Part of a small language model's weights: 10.7M parameters, RMSNorm before each block.
Each number is 128 + 24 x the weight over its row's rms, rounded and kept within 0 to 255. Layers, rows and columns count from 0. Numbers have three digits each. The size before them is the row's rms in percent of the matrix's.

# layer 6 attention output, 256x256, rms 0.116, rows 0-213, columns 0-63
087:158131141129148144106216129168107143070120105157059180118142097087105159101131116172174072120142151119097118156061110140119134111151128116122111133093135131142111137120153136098125122109111127
101:129133117120204089130122154109160182154129173151123104170116126197133165101149121145129116132142132133119099111129089139152111098137145107144142185113171153117112173142129153124115081106118130
092:115114158118127123133171103122140135135086137133122107128088149146096122088140086130132121129143109118129117084098121130115127085084184145111119134134129112130137181126123135147098121171113086
099:122132106107125130129102172150130126129128141130118108125122071138115136152067138125151123184173134114157110119144092118119121162098151100111077068172135146145116131116159121119163106162152171
089:131154128094134151156175137126147175144152123093128106155109154111149159128119144106127152083164130154103119157094154100119139172157132127110201101130131137106108145127128205151128142108132122
096:181166127136125142157144125150137111111137180111140117149106121104143221146103130136156137121162104182111122107103064115171131146089089131117159135096135158124127165148135109140089089115126147
099:145124117157067140147094166135172091154088141081152116140109090154145112136120092175131127142105135152133125086118125149119089133093130099129148143128102139123153156140125107132137144126126162
099:186114077110134198133148153138083167129116106131079152135153080135122107174106161108142147120082136149094141170128126090127162156150125150108145118173067128111138101117118187109135140140171155
097:140099143135118086122093119105125118125052129123132144119083099149135181112157076140090135123117191103157121111133129160162153085154135103139160144117166101140115165155151071107170140147163180
108:154143136143145199123132126143089147116134146127134154131147069111129191132170120116137110175139156156155145095108092143127105137128196140152133075168100146140100173129169155141172111113121169
097:127182147153137147123128134127155126106128177104097145150122151136144124139134107136130130118104141098118151164128137148147145121146132119127144145142136137138145156154172103112136173130166130
094:084143124151123134142128144155114137130118090134109122139189115125119119128122081134086110141160163097122122127105134137128131163167157110132120119161132103117114174149153147087186148160155117
106:141162103123195127070163080106149126119146170119120132141080121135159193163184142139193175163148178169067151105121066126113156149113154129102149139142123108084113142107121136147083102144117117
095:105131175135117115199107153124160152122131124108173131140116135146136090120169131167112081076118157184093154139099158148124153101133097113149177159092108099151120135120120127101107131106111175
101:137183132123146169142088131098082101099120123112119109108135183131179165069147108106128126088131158197173139074117115141109071168127123178164137111131130125148117142145115149095150127084125156
101:073167126145205102078156135122132165111143124164125114141106109137136130111187118137140124129135117161084137148143102160133142063113191096147197155156136109134090108152155134125152109134091143
101:148118146135127107141126107092122141130070118060149148151144128156128138143125128121133143079087191130137125128129131120085078154135096196135147124124092136095106150100093115137142169133164124
100:123124096151137090133073182139124164165087126115150138130127106124138110171066140133148115166102113118116125197167147121134129091150081129094080165121121159133127140131121127128124107112135132
107:106104212125155130125124108101144149165064119161155145118135161114155131096098117123060130067117150085123131170130163110145140102157049133163138158112133138110160109095092109121114150119136127
118:129150082129126104108115151118113082112087101130135140130144151130129137166100125145187120160102130117103113153092121098133125140158111133141134139145121123143082146121167117096093072101119111
096:149140160140125106136108101154150151153187129088161093113166170109156149110092158093121134081161134156137127139174103084108161168097093134112161145104101149089136114111126112140068129120131116
096:100132123112147084137084124090121131125164108155135147111038136120116155133100140125132127126149071122137099152144088121126096115129114168110108104153175148146131130097145114127126099119115120
097:132118145131117074098143127119115159147125096130165108140151122121147097112152167134114139145139157112145134169183094149092149116093090142188080190114089096155110044125119146133096148110118101
098:146133123121141125144136124087126083127091164111121100113144149170131102175127116173138130172143129142131132115100099087131172131115147108110139102142113140100103150106132096138125135142134140
098:125125103150118135101157104111138186126118134133131166094124144144132111141150100099080125077155119097159098123133156153139162116147143122104160173135148139094132110123114106140149163124153096
115:135099108150099119126128158162130114140108115084151105135197120141124060194072179120127150153144091090145185157135152085113130128138116134117089151133084115117113107169135138128115120125145129
103:174146153147145167156082137132119097136156140110166126170102097129158171072163119132136140114158139119140150103127117149139086161109146143128104123166179121160125145130108148129130139126114138
090:157168080127138136125074133143123171143170138119105113152100126199121167152132121141138137148101140162136126110138107131102088140127098110094142155153083138125143112129117137129148148165146139
099:135108103161132136147139121145110198139134099141111118110132118158110113142152126104106123096144138140120127093129136124144133129187187144112130134074118121149129139160160123159139157116164121
095:150154107128143148166138110085131138117114150101095102154137138126162172132153137118152132146156141152148135070101107166136116152113114132126109095151139130128161148174115121112154155136158149
104:123136148131105110161141150150110148123140128116156122125170137091139112110140134161092120122146151132117116151134148109121132125135102120157113101124108098163146094151137149094143118132184145
093:110140150147120087118166142148140114140088093146138131094112163119161118107068141126077124139116081107094143166139135136151120107113108092124174173113100163146141103125151128114135123130145168
103:100116137145051166152154158121133100134072144093090158110170109112142132118061068145131114142115146124168131086100141102125102153090102148145136150090075152141143171141086117107142152130161115
088:177137143144127148128172158146163141137125139140132174144105109138152160130117131149166124132161124102115158095084138127157114121101123120156152121137141140153159107134124140109128114137109126
102:130162088142141118100089103142122107148199149118127154149116104125112102128165140148136156173137133100098124128138128128096156137143106118119155075144177095141105103109083133136123094132120096
116:116116135150131081099133109129162155122164137157146127102115107156146112116169094117104100101167121133127116119131131125153124096103207069133141159147205125154122122117116110124178118129110102
095:122141143180142099132155151141134093106129131153188171132127137132111110088159090104088120099191126171143106052104158160127145076104128076136168111154166105124123097135124133135155111177087138
092:133159118125144155124124152148155140115125156087094134147072145207127112149121140108170152072150074131131125122102123120093108119132150146101128151142137132109143100133083138133109142141116129
100:116073112116102169156115076090101109163131133140167160088138113111110134148152128099137135093145110135154085106125145124122133141139138156128114084081095135088129166126106116145106145139116081
092:156109138109121172110158120136118137084115149107076136140191112129092146117123129130135148136139134162139126094108114130144120146119169130140070107137104130123134160165122126096139134124109161
098:104097130113105106143077157113143119160101111121190141115139130134128117144142085144086098094103127080154107129102134181125130084161110160142154140078099107112134154125137150132125161113132112
105:148131136164096133124099144169126118113115125159120129090127127128079115127094089131086168106121108134124073113168117158114129088126135101122102144162168125129134104120118072129089108128152089
089:162105126080145180101118090135135094123139132139085116127125167140121153107138146108137177135108147122140108091150122110132087205118125121143089105119125145081172189110111132170131130140137134
099:095145104155091108134110172123125124111149114161108139164125119105101141142115129145139114108130133068127079169128113096141169122126134134098114151149168155123126114107143103127124072142122088
112:154082108144127182127107104126101060097127118126110132143109112125122132101136128124166160174086110137156119085184111120089114132132118168162093124108067105124132136129137127127122156133117113
107:109090111140123110073108173172108110148116114142123134080174153176111081182115115139119159142119070095123131186145168091156162108129121136109113138139114128122120081124109135116106142123160137
092:143093122091170079135131129095126163156122118145134119144049164118101135076135157117143154081113170146149112117135125147074107172107084121164117099128131111129142146123112107127170120153114164
096:121164120137127143122130132114134140145157163141085115117142155116120093137138183106128162130166073164122099181157117070138154203102149130136121119151170138092126133095117167145114095120124115
094:116156148092147119134129134124154120142137143125118126136111117097109132126106161121145117139103121156123116131133127147113128123118087133140140132080082145107176086142120127165142139137113146
095:174138113156135136144133134153111087092118088124131127122120081089149121116072150149171121179121164133109131109109146144143108136149138137109189100170076099119087118084155138102146106127133152
094:110121133109120158074169121139150125133097072136129138160147159168138133107128155141164115151130124115107133185130107129100149120102161141135106118102089112121117098106119144113090121108108115
103:118129133127116084099113154107148122144158131106166109139143123163123059161118135113113143125155128089136137120163124126109157118145105129112080122093099101128112088115094141118112146140103109
087:158145143094148121149103100107107080126127127133136088130111179098128128107163136116109123153115150090175165135122091118131125121101103130150166090152132090107134129119127150110146118136106185
103:118084103097098133130176177147093110129154113124139098119176121132119108150134137124067125142128093120128103129109156133149137125133128126147114107138127114123138107128120134132173154141152129
100:154126108115108092124169124187098111141111112118109115121181164103152114110125142162112113146133147122113102168141138125152115140118099178140098118127126127099113136139197127112116133099156118
116:136100130142113135099148115114133147141138165159177120089131180113120127110161147083086164091138090100129116107161131117140140105112133127111083167090122175116184096114090132128102144131123081
119:179112111152104125139155113145124077123128101108086112114137118149108152117112099134110143142156089134114142079095181114144145143140124130113155129156141121115111124107102149142075125136127121
100:116139160128164157180122135120112147143118133099120150163179115128162144119128163145125095155152154091132111108124139110113107158117091139132106158099122122153143105138136137111109155108145110
093:147137128115170153097173070108133112091082154122151135074109129136154177132135116123164102099145119168100121135099134136192127123143159140084175147125138165134140206118149096148124123116116146
090:099089162142166133115089138140162108159139138164166135126138108104079101081171179112124157107137174174121147157165146071118134110137066113106108084134150132122121146112109165125133106122063138
104:150133140146142179103183116129143142115114154149114152116112150115152149116142114116140127105180083160111126093127093139128090105111167098152137135135169138119146092107145129145092139127126131
101:124104131161091154129147123125141069127089174136159146118133188107114120162107096081112160099135130097142089149108160149162171099138099121111145163140182188071168143102122082142075146123132088
096:130137141143088162128114120210113115107107111131135076131155123084136105099121163123162135127103125149110170114121154112099085172102116116165094149144077129115143116119136153110105126101103144
092:094124098106128128178168116135070128135112111085099141128143156184134108156091134122089089139153113081149089110130122136121172104186124141125099105104135139126126146157140113147109120152140119
091:158125091138130079083165176186141128131143112132125179092165121114122117174081125093082130111095105100098112177096132114170159140136173128101161127149154136132113119138148167121128093113143116
099:151127164134157174142187102167142056077089132154134131135121143105122162126116145143111126115152150124097128176089129149167182144160114128109153166159154119105109141155138123158101104133122104
107:134136142095148124140103110074095169132149142132129118142092120143125108078166175125158125116107186154115179128143092100074091126121115118154133065107051116120115106141137144111164155130095202
100:152135122114143163103147116124075112135078135144137164126150118154150090151165167109131126109177092085123115137117137136110133147165154158141079148113106121107125156115165154118110148101142125
149:114093124160125132118104112092145078141186141155142105134110083079145133117177145146139116176118117145095154122170095146092142113054126121104123075086153092132138106077143135112114098111121132
096:145147148108118122131176138134155096141117137118106108125170116071118105119136097135129126082122122157125139138115116117114143166099123126136137113115122109113112149133126139128107137101095124
101:102125136131137096123133160121117100115116133158132111114100135166120051166150092130093122099169090088103115148118133171140143115152151115148119149115144106116170132158109130112094144114140107
094:103086128070157117103118114101117114108117150196130110143104164083120126129144126120126115108119167115088137145149110100071146130134116129135116111129127102132125099117134117096139113126101141
091:136113169143157131106128121160133099160187140137134121157146072065117158088136119146122105143124131145132128117120134145142212067149069159149117136078171102148118155136167128144083097131076083
117:103101128105125147132146113121152113174105105133112123095116139131118108147096106126111135153136115106118104132129166153140155108151058142160135171116180110115194165137144101146124132142173089
100:152121141117149116117149136155152089091112127167126164100124117111079147119143110111135140116155115162114126135137132124161146128127095118108129116112163147145145144136139126117084075130117101
100:132183158148098168106106147140094111090126145137178129128189107158190159134116138119119130124111137125106132131121143148122112103119172126154112150141074136128092096128192121134130153076069146
111:120118123066121101131147125091105143124145107167155126118143150119120134113105140122088151102160126080141110177164094127142163156117115119118113115122123121134132114136110121110158104124094117
102:136108118118124121121117091116097140117123125153123118111096106135141158134180103126147116142131185141138129122105099131113111145126171182112091097130149127134113170140147140128118105102128120
097:132105128140071107117091124099138109119162086166146097132155118084074156087101110147091148148130126123182126095137135156115106166072123138117082071117170096148121114085116137107114096126112126
093:164168136115142113119093156134109147114133145110148125126122133126144157154138122121161131133179171155114112160128103153129107164167122135127112127167119105110107094154141157135143126130094112
096:135143153138124088105091138090133126177118106131198110138082157132128101145131126138121143160110130144143129122165126119099148117072124123120169105125128145116137080113084139148121100105149165
113:088134139142135076101192130129110107102103107121174123114118132088184129114132153143127124079122116131089126176110139162149144122107096141130135160122113145142136165131161146120115107088103132
095:133120130133168141119103120162129060102139131126144126138097163107096110143109166110123130114119077130106130139103129163126111154141117140110137145119101132097153114140117137141117124144143168
094:121144139122109100102152158120154132152111161138201112155084173136136097134106151120081121120166104137161107146133111157110138104114093069106176138135162152128153100107109141131156106101141134
097:104138112151102132112165151167122109131089120105152134102122128119165070131116125148129100124118081103158125137112129161087126102134138099170111153153117147157133118129139113093152104103147127
107:074159101167145111058143127120112154116105174126102159073123145150166115160104132133079095091154086105124099147185124119133127093107162128121106185158162125120127118109168111131145157097108133
102:172138105139101159135132131168141080094198134089138114127175160146132156132135135113092150159119165108149153089132151146161154147152163130109155106162130105109070140141149096110126084131141128
105:118082074144063128125110133152118102162110133104111108089134132100077119177071156134134157105108100112154126143109144104142111181125102165102106100138057154084153118132104108144116153137160131
090:151110138098073096088126125116118086119091164144161067104121141100152108135097132124096143161125089114202149123098130155108153136102117148155067114105100125125185097132133155099141175126138135
104:157143132109158137137102102101137164121133112175118116111091126135086155085181136124128113109141164184104115112123081139084144154123185136074113077137133088113100147136121123158153116147086092
099:130114132156122069144136188163132114099107104153140101159135098101110125091131083171124095107122131089130128149079143143157165120142115093109106136113141119159118159160135140096115109139138102
090:171178093099128096121117151167076103103125173123133116131128174130136124153117128130144158174106148173071121133145075105138135168105141135107114142163107100153109139165125196126141098120145141
092:136159150132149142113159128125128156141136143134137169136161150099129106151141110114099130112172141090139099160122126150121152098157127113140129187146135137124124137131142121129125163144144086
105:129120145120156136166118116135133092145158109145108142148102157094076143102157119079142132114091193162099143100130130146140109159141160130093183080155160157085100148099111138138140118131100077
102:094103121090147039128129163122132149121103156150127138084102157119137067122136126134102116087140131125082111195151125146132130118138127102132159122126122125133156096133116103128148126115141127
104:133102107113112138171057138156133103164186125112152079128113122112100180135116093110099160119106129119158086071123153121166092172152123131121129095148155136132144165126138131145135123152154106
109:144107086113151121107097115113124169163148163137148154132114135167108142148146155098150156112112108138117130123137080142149089188098141128099137131132124141107173149144092122155145149122107148
098:115135141107092135107109091131102105120126145163103137112185095092087118138160155086098136181093100172135131127088116142117101178110176126152105115156148106096149114064123181157122169108129115
098:069087155102099118095098127127118110124159120128114128145115080054078171115138109141128115150108104098126149138167130114112158125068140136151075152107080156131144102103131112117137122134120118
095:073098152110116106089154111126118115098079084130124120079156087116147099155083099130144130156101142095139156210123167116163136139141138157149152151161084130156144128120146130107151141078110157
098:118136145108156139171167124146099159155202141143131133122158138108121137100128152110079178121188095132136115141133162165104133125150122166126106144127164116116183084127112137148115151164163087
085:128128096166117100104185123148132147077112132153141125046112108139140097137135126127119120106140116136099129137156176123128161101087166110130164168139104110142122084152143110134114104131133127
097:117154156114121116141201116158101120101097116148115158051160129108133069166098137136127133093121082097093103156126114124144178087105136148114162120102165184115162102094114148132109115105141125
102:111127111090158112111131141143118107104094125149129138091128137140149107108119121108159122086041138141087127131137143105165151111161110116118166122171119147114108123147145157126132103125097169
092:110113137155127087119163137137139144124067160142112110065120176194139055127122132099114140114145096137108170161152145129110116098117108145129135180128077148130118117115122133136115140122143104
112:088127148102134086124113130107139177145132110097127122125168173150144075105089130099097123085125064126147115174139127098144102155106106113139123162143107186116154115125094178101146183154131167
083:110132116101154096130132124123130160161147113090123125160087150129133132136141169121133148109151141194101150112162150093083155140106134145140163094113115125112127104130107186131127155137157155
106:151080170124112139178083092123115097187141083151104105179131114086129162069111113134128157165126175121159077113152133135117095161132078140174100127116123116110132136123133123142109107157135106
135:125114078130139090105070130071134116125147128142133120122132107121110130160161160104156108141100146158105146136159106129092136099112136155092100101116135087106097111110107123116125097132142147
106:153152086127161102102093137143107140132157161084135089134121123098182139172079145097188129156162112111127143157172094085156124149111141154087064100160125144148101126109169115125124104104112088
097:105095117112159152111150141121112102103100085138116119108163155117136090153160165126107135156128111138128158124125113103129168100124124145136114116142128089117111114121120159128112134098116095
109:154098126093096162118109101071111137151171111149119122086119090083106122134191142111114170172165120179148113042132091178123135160111159139105078071128147129101162172113128133150143156160114115
106:175145174161134176110188097134137088097111165082111151137121138133144186158160104156131136133166194161119170105078111126158121143114130162125147124148090140115154140127177116130134126132156135
095:092107128143129111107175129122113123143112128138163130147156133101143158149160106160099134105146160129119128147132136123130185111159127129144118196104156124159118114107126100107139123105164089
090:127105122116124150119129112168134109114117114105125084164168103113120158062132141142127111148097139131137153102151121128085087130146126153160063151113100075154120121102122145109085145135101083
116:096113115150108157087096124136169125146202123155104110136119121061119150127083147096112169114135056100126128187143118108139134163082144102082105151135121173120153077095109155152105139110103112
103:115134109120167143105103087107149147153134129147132154136090143125101096139121156100133157126084137124106133184161141091087106109160084145131115110167109132072137117107140150151152125149101146
094:106108162153126135158103151111188114133126125098156119164071127132086130123114080115117110134103153147180138122112129153077082139101122131135118112144094138123137133116071102141099147180120153
098:165095186195126124150145203130180125093107139097152145146108063160138170120114072159144084095155151127139151150091147135140096066110130060101123141126137121151113103132150150123154150119127118
108:103177081117122144135187114165115162097143124131144165097174088116153095168152150100118116112159106120083118148131100115141171159154130093149133128170097097145123109081136154138137090112166146
106:174119132129093193110158141124085104133115141083196114148178186128166116131115132132051149130127103152149128103094113128112112139122167135143140126181121149144112106118129163106150156142133120
093:079133146141106091149136093122144102128094105194107104096139134102135157083126096133156115129126126141143152154142119156102125130106150108137141137113169102152134158133151113139172126170115115
099:115107117108135121129108131136121139125134130163109109151204119131112155134171104138155117121113168092139071137118122126113125132169097130186057152094144130113132109143145142135104090123146072
088:135133108132133124114130122100160073105098116156124148082118160126105177110125120083123134091072142134116124098127108151135152126099106125094142128122126120097119169124128137162077122089150084
109:183119128137130165182126109098118135141163136129124106139123097117134156149191128138125132163164180197117131075139133130147137139156134142109145077111113097122105167148133077119129127145142142
100:141142139099144160105145114157102138107096120117157126162186130126125126115159161133140115178196124118114111159135072133113138167138125162131090112187134107098104099116166138124147110117108134
094:121105113162113095138128152132127088110104167133160156113122134153165094143099159143153107120110063177130167193124148108103108122096070084138164148115126145145152116126101127130127098085107157
114:115095109135108133109092139135135120102120122115119151145129091163133134103098127139146114153137128125155157115135108141119101122160144118156123128122135109127115117105124121106159128129121153
102:113112124152125131156104124107136134128081146147144136128115123147125142098119118136149132143149148105164118075104129089157105099130119151151124150089143135147083169140112146136077115147137103
098:109111132130100155123100133111115138139147122126102093104129138140113125129147148103093122107139124150121111092149089149125123160101113123152126131157148129118154114110097101149131137146144111
102:129116174082103139149134101119131078139163151146185074158093133099120166114148117141138133121111126136146145092110129172127127131083119131134074113132161144102166169131132106146134148134151121
102:157098155151117128150154143160143047098130146125136125131143087135125162143104085154149129163136129096156133095101118154156150113131131148105123149113129141119136136148102118118082107136150064
105:113120161143107062115091113117177160115114125167170127126112161133102114131130102122133107100131116058141125151148108161113133103128165110149095134138180123161160133123099086121144124105104136
089:164142096153132130145145091085153138167140134142102120155122116120139106149138153125137113125144138121120088130129112099133107133132157113110115146112135118113148121095158124110140149149152138
100:142158130089148160111087102156125181183139143133125115179139140081112139138118165116145136124145076133125122158145100137115149201111148137104101115175138151128135119122115151133170153128111130
098:115118116107106150128119163155143116114095142155119076117145170134096129118136155117096145141084087135115121116098140113144149088142174109139150122110109127161149129119094157149128141124162120
097:153112160140092177124135079112161074147095124104154084109173128111089102105145122148119147142130114124125127109117146143100141094093127121135112095108159137119128129104130122142123117136145115
104:116124156111088123132120111121138089126111186142154133150116130113095149141158072148138124143131110090163122095095119175183145090112183156113092158097174127162147184156126077134115122119115084
092:117135101095132144125154114111140139124169153150113125131125099124097134101116129115183160129121162152101137131138100137166165171125159052096152105117114109143154131163124140154156125129116142
099:130128077114105176111169126150120138113107146149108150133124082114174142134101177136175079187111095137103104102127130175144102093133118166160070176092123128147176123157139127141122149094142083
107:076137132101136117129138141119065135089140102128109136125151118101147146115103142158110130133117175151162162095130117069100099163134149134144147095154108108143105126159107149094171105089131179
102:174123137201114193155204131142153126125124108112176141170181157156128126141096110139108115102147087142121157169085140126129181099130130150122140171130134143118132160121102157106093115126148096
095:126068076126178165117124134139107166171098140121116111174192081136163165129094132156159125117079153076114126157120147140127084142194112163125119163135112114129101159155142135118138138097134108
093:159154134100081165173139097117112139146162149126133149074156121072104154163177139100167138112154102137118108119148082094131150149105186113087110086111115129129120146143050118160113158094112149
099:109152111130137103091151104119128115128102114104120108134108142143117135121128114149139164134133140182132139131119112133129115156148139123116162145120126137133114154118089170138105097120077127
103:127169133075169125146150136114154167124145160133090150152113118167125140112143137145123108115189139108126097119140092153117160142135130098140128101071158124141113113177118135104150138137118145
088:125104147111064103160098112121143089141121110119132089139106086098123137110096082170164107179127173085164122098132157133122111147111082127149143090157080117138130141141152060119148123146150151
099:144115067134138142131088155116092111135107130161140129076114160137142145173124129113152145122171124142116117101132134139149157156132120111131148105111115117126120145154119130127142112149109161
095:121106099136122127135151142083140130147154121142196113168127159149170153158109137128100111099103063139100133147071152143164125118083127142121151170107113164116151116114122149121087137108111113
100:128108102112135164062147158101099163105124111180115133101167179187125067175197120108114144069111124147143132129134096099110140154129156140159130083142103097119125120083132130109147142092105171
100:119125104094118130108132141147119117131125116097132122136144166133135063146100160103083159095115084145132123118125079099122132168101114151144142115152089135102161103113165162118125122116178148
101:154111137100134155122094120096102153121164161119108115181075118147145158139133157133170124109130115178132131120130111093124093161108146146133101091089100154137114148145108130138095143123116151
098:089140124119177070134140138110101116112119111092127136085119165125165100107125182125096187076157117139092155196142084117147175128111092125140145164143110144118090120127133162132118112096130150
104:152130144095140134144113130109092122098137149160104121124136150117134117088156137116131124125110126104144113110173118104106140143126139143146104105135114101142081106134132110124109105143125115
097:153104105130097151102148140137152117145093158073123092087122129103143162147117124124116140140101136112151140104148151063114125145137113140139110153120113134120129158102133107132131132140176135
108:066097144136114140138152160171145113093119097155122127114176131113146101114155101141122110098181115111149130102121149117143150095147145099162154130146137081168089114105135150084118119098129141
099:137146139151136117127091148115153103126117099102105096153142115124151150105098128167164132180093193180167170116144131100104097148074108113149147136145082114144083098149117115108134105121141171
095:108167098129119121111105119104096089117209149087117116106167130088128110133123137127163151167148154129170126066159088084134149165071129134116126096154135119110105102107109140151109095111109119
092:078135129121104086115076152142146118142166108097174115127112094111130107155143141113138147075155134150146098097171121140143160080105118092120134168105188117165143099141104102126114110144151104
098:147157153125089166165111141135111141111100098134160147103136150123124138113103102125119087136088150100137099124115121174139093146155125124158133156146135131132148145140113155108156136077140161
103:128103185106091136131139130150169117184136138162157107125135122112101155110142132121073139123168088142136097127122125177114122110130137130160076186122140137107187119102125143139094155112126066
120:091123124083127116132090104141149154165111113144151135133108125128111094128135160115168127126064144124085169111130110129073092092150116143140114102122129131152169121145112130128128134124128159
098:129140118120149128132118096097084093116098161132122082114102145141183122129163116100109133144133156196133088018096096125104056143144174110153190101136147141112095154133112143158148129120119171
091:141146102126134204108096096096114160176098158121148136097125165105110128132147148110129155121100120142115165118113134075106064116163175150132150076142110139095118162098168190151128165143157156
106:126139150090123124134132137147110149110103142111130115162131132128123124144108125148164126090147152106121118145133093146087180153133125117097127108123088112120108141152106150130136144111130152
094:156171137146145142131137138121122146070155127110101103147172151132095161123130119125140124133113122133107109105133077115132134153113172148121158132124144112142048117120119109104107124119137121
102:120114111108150130132132131141123128113155105129109119148136070145122159124176109126132150148172167100128121123110103162163184112202150119128112101139193141124097148132132177141111096152100080
107:153089131143085167149093118141074101137108133161153085127184091053134173114080140125109134155114149096158117117117158150130083190115109141144085131163123138119146151149151137119172156115132151
101:103126115140090143135141151149116107119137085139088108125131053095124103104125119158149104183165123132129118077097104154132141094117198101149126079105156089127114180127149109107159124173121128
087:099114113149136149141119134116112064091151166075089133121161077134150134137134143121158136161116172124133120097136137111134128147117193149110095119155101132122076134108135123144125072119110130
101:124121155070131138182118136115121149099080145104140140152091156177101096119143086150122083100106184114141112103095126194139111098179128122153135109115135105158142157145086159116157166152139155
102:128089122164094153150122148115118156125118091142103150132179101094128141129071087125124139145139154086153131146102196117169139186141114127127139142125116159099126124138151119107155158124157120
098:138109132113107104109153138103128121112078155095164102096157111148139143137166109140125147127149134127140139091137084143115183097147137134166140128127167067137096166116178102144145131134165137
105:142133116069155161130175125152102091107108150128148146127119152162097099129126194153153126093145145166108130127124117104115170115125093113132125104117094098138148123141126111133137115132115116
100:140145110120127124186101143130119176121128108146111143138096076148121200090135106168166102130109168124121151112123151134140112118137166131104115134136124128141101122144143109139157141153159125
105:171128143156047097091108181113112160140095159096157082105126119159147129135095127149114135116167112147188128068096130151102108102097111123154057109100110144120170144136134135105158152131150156
096:123128107121163117126118139123180139134204096133075159171111113136117154159134130088157139084084162103154106130127150100156087179128103122145118105122078157126146126158114126125103109133135164
106:129161118078140132144106130109106156112186113121115138153137125070134131156152146097115110158149119148096144126155097132109109164138145158108135044141125103130126074079157169111128127136115150
091:138113139147150198120127127137115134131149124126093114126119104133131147092187102170150107138179134145113131127116116145123123138121155119145124091140143110147081111099169176094134098083133160
097:192126156112097124167196088109168111111162135122180133125077135108115128120189142132138143099178147125117161100101133132138125126118168125084143073064144094098098162130155155136124165127129143
105:126134115148135183163148124150124115104121128136108127112114147103131172128103127094122148147124101163147127092130131084139096141097188151121111117145088142114103133154132132122155116111105157
097:140141128139125096106125142095114059151103157156170125092167156108125101156141122131115118149083106155119132140141119173119162104120153144125160166129153150153117163135154087139131104112132159
105:158148145108106192152123137120121143157140154154126150098145084056096133126136134106131125096140069167127121153139136144110114156110132170134128151154158107136164137105130123135119115121130129
094:146153121131129176133134086139083101165105123102153109126141128109148133093101154126114138115165154164146097110115134128144126146098141149137091159141096131136115142142140149132159129130101154
111:079129125120120150144128101130117126170121142151094128131094116073117155116127140129136128138127131146100169127138119112114106137100125137118103134117100126086156129140155148099151127106144143
086:108141117117152174129075137115110152169133141149164136154118127130113164156178147102142148142111065126099103161130127104143115156121101145109055195146165153135184148139120130148123119096095109
108:099091132167093105176095152124125107152114116091102122127134080139164176131096072157106103123131131087168115156140166157174134083155127131140093175130139133158126164171176088114134129124165135
091:149114131139154160104079138129081095139132102160153146098094150126151111142129121087102160121119104118149123138163116109117101129116169114167127177162125113144094100118148105120146101092117105
096:094118119095143135118157120141111145075131139120116123133144093108114136133208112117122110186102194134147125123101093128102095175148192167126137089159080130103086164125115166119151123117120161
111:153154127143148131082174107143093133105054135090128091127156137183183113139123168173130103141128142121115185161117130139109099088097171124140129170151125133157092138139143137105156147076094187
091:114123121108117106110110151138165128168134129140126144136129156108107128156098109131125144122093133110135129144136154113146106154154076088106138155073093147135136137137113146129128140093127120
094:125102144106070087137121129147133088128130120134181152084135149133160074115130104143123098122119115102157138129129138101166152106125141144128123134173134158121134156141104156116117147090135086
094:144151131163080121113085129130114082141164128125145127156131130133142146150128084106095151152131125117160087112114118135150088167119180148133116132166153139097116109087128123108131146139134113
123:146160155085135085176148118118082167136079123129118110123103136149137106109151164121119150143153129147178102118135107108111111128155107155158050143092095106129143115182128131124106150163153137
103:174100147167144134142136161112098120158136176144183124161131136137203145105161115107107158105144098159182119068114147146155126133108126115153114150092119151158149110129126169119158171136126090
094:107140162094156108118167084076129128125133171136136113134103119135126109093182145140154159076155147170112119110135115115103174120133133139127104121083123131108126148097163130149126143123073099
099:153109161157103092161152100129127084124068097154183098132134180151122114127102113129068133147126135121160148159113146109154141093145086162155111138095067133127147176155140118138131122125160123
107:178106110154089144104124167134112086104135155100153099137157060107156130146169102161135116185154158172174114022078140162132105137160124145135085107106088110105119155130136125105145145162130142
105:170139104116126147130149105168115094119156105120134147145109130099068147150182109112125160155098137088135133098086140127169129126161159123093133055155172107133127141138143150156129129162168110
100:109164177146187213147185102147095135101135120152129154134163112100101164108187108112122089128154131101134104104116141145118101095140210133171080148139139098155088092134128136120137123122144122
097:100140110126171139079138121143135100152164162116117116118114163114155149161142177146161148121118094139096132199169105107134128151090113161143129186144095147115085122091167108113110115094079131
094:055113142093140099121129102089152153118142171131170121114088152163151154112208158129104124095137131156131184164135107138087131102121121132162163128090147142154152173122104132122131113078136166
099:099118116137172104132082126097135103137091110143129157131116124127103110101137149121110108174078148112135108125136130134132105095142062150121117147140131132116095176107131099154107086146136129
089:133134094098106112163150119141081130142117128133115136113136135114137077118138105098113105130122145144148117108126123135151110139164113146129177072106127148105172140141166131145149133142151131
108:146100095125166072131126110092142147158096185137151123106113123167147102123118141123111126116157103147142103163131145104125149089124118079099127144117143134135144124137144122122162139135159130
086:118132083101139153151190137186133114116146134130084134098100130115084132136142150115138114143110086140122100128134165095162121177151102142083147089088131095095158147164150169159103103123145097
091:117106123123128159147115101109119100169094109164162131084113134091139160147138128126109134132084113154134130112135126160152150109130123170137131126118170139092115187084151101151077102120076126
095:090142085157134109100104158122122156107129129117131157101116132177163113160132145148115117132139115082099138146154133163134141087124159131132123179098165129171103107134144099107144110123148135
096:144137136114173097143150151141138099135114100101123105102176172155158121108096109142143092116100138123104152140113123094128096143161120129132143132119100127123138141196120150127124137108165128
093:129114176153078085135134170132187137114080132137123126124134205156139145086096106112076144111156135104148130134123112140137133128152077073154159143116122120118156089154130121118120131137150140
097:131173086116160102148088144123136138138092124145094105106123140123099143153120172118187140177115169138093142132136074098128129156146099138087141121143114134097087135125100158168115068143139122
094:168125094103156197069104083095093072143083142106115157155145127166140138138164133121129126173136129144127095108124066114124099110112149203133123111111129099114097153085146150165146096120121131
103:140128123130113069109129147126127103119128157108146122136108155147157126152136127159122111159143084125132105138092141141141149119149100153130112141121149129147106164132108105136114118160149099
099:086127148126134115137135145137140136137111107113088127126200121123144082175128131140116107144119177064112151152144140069113157150136110120153113117139122131107105140120143149086151134100122104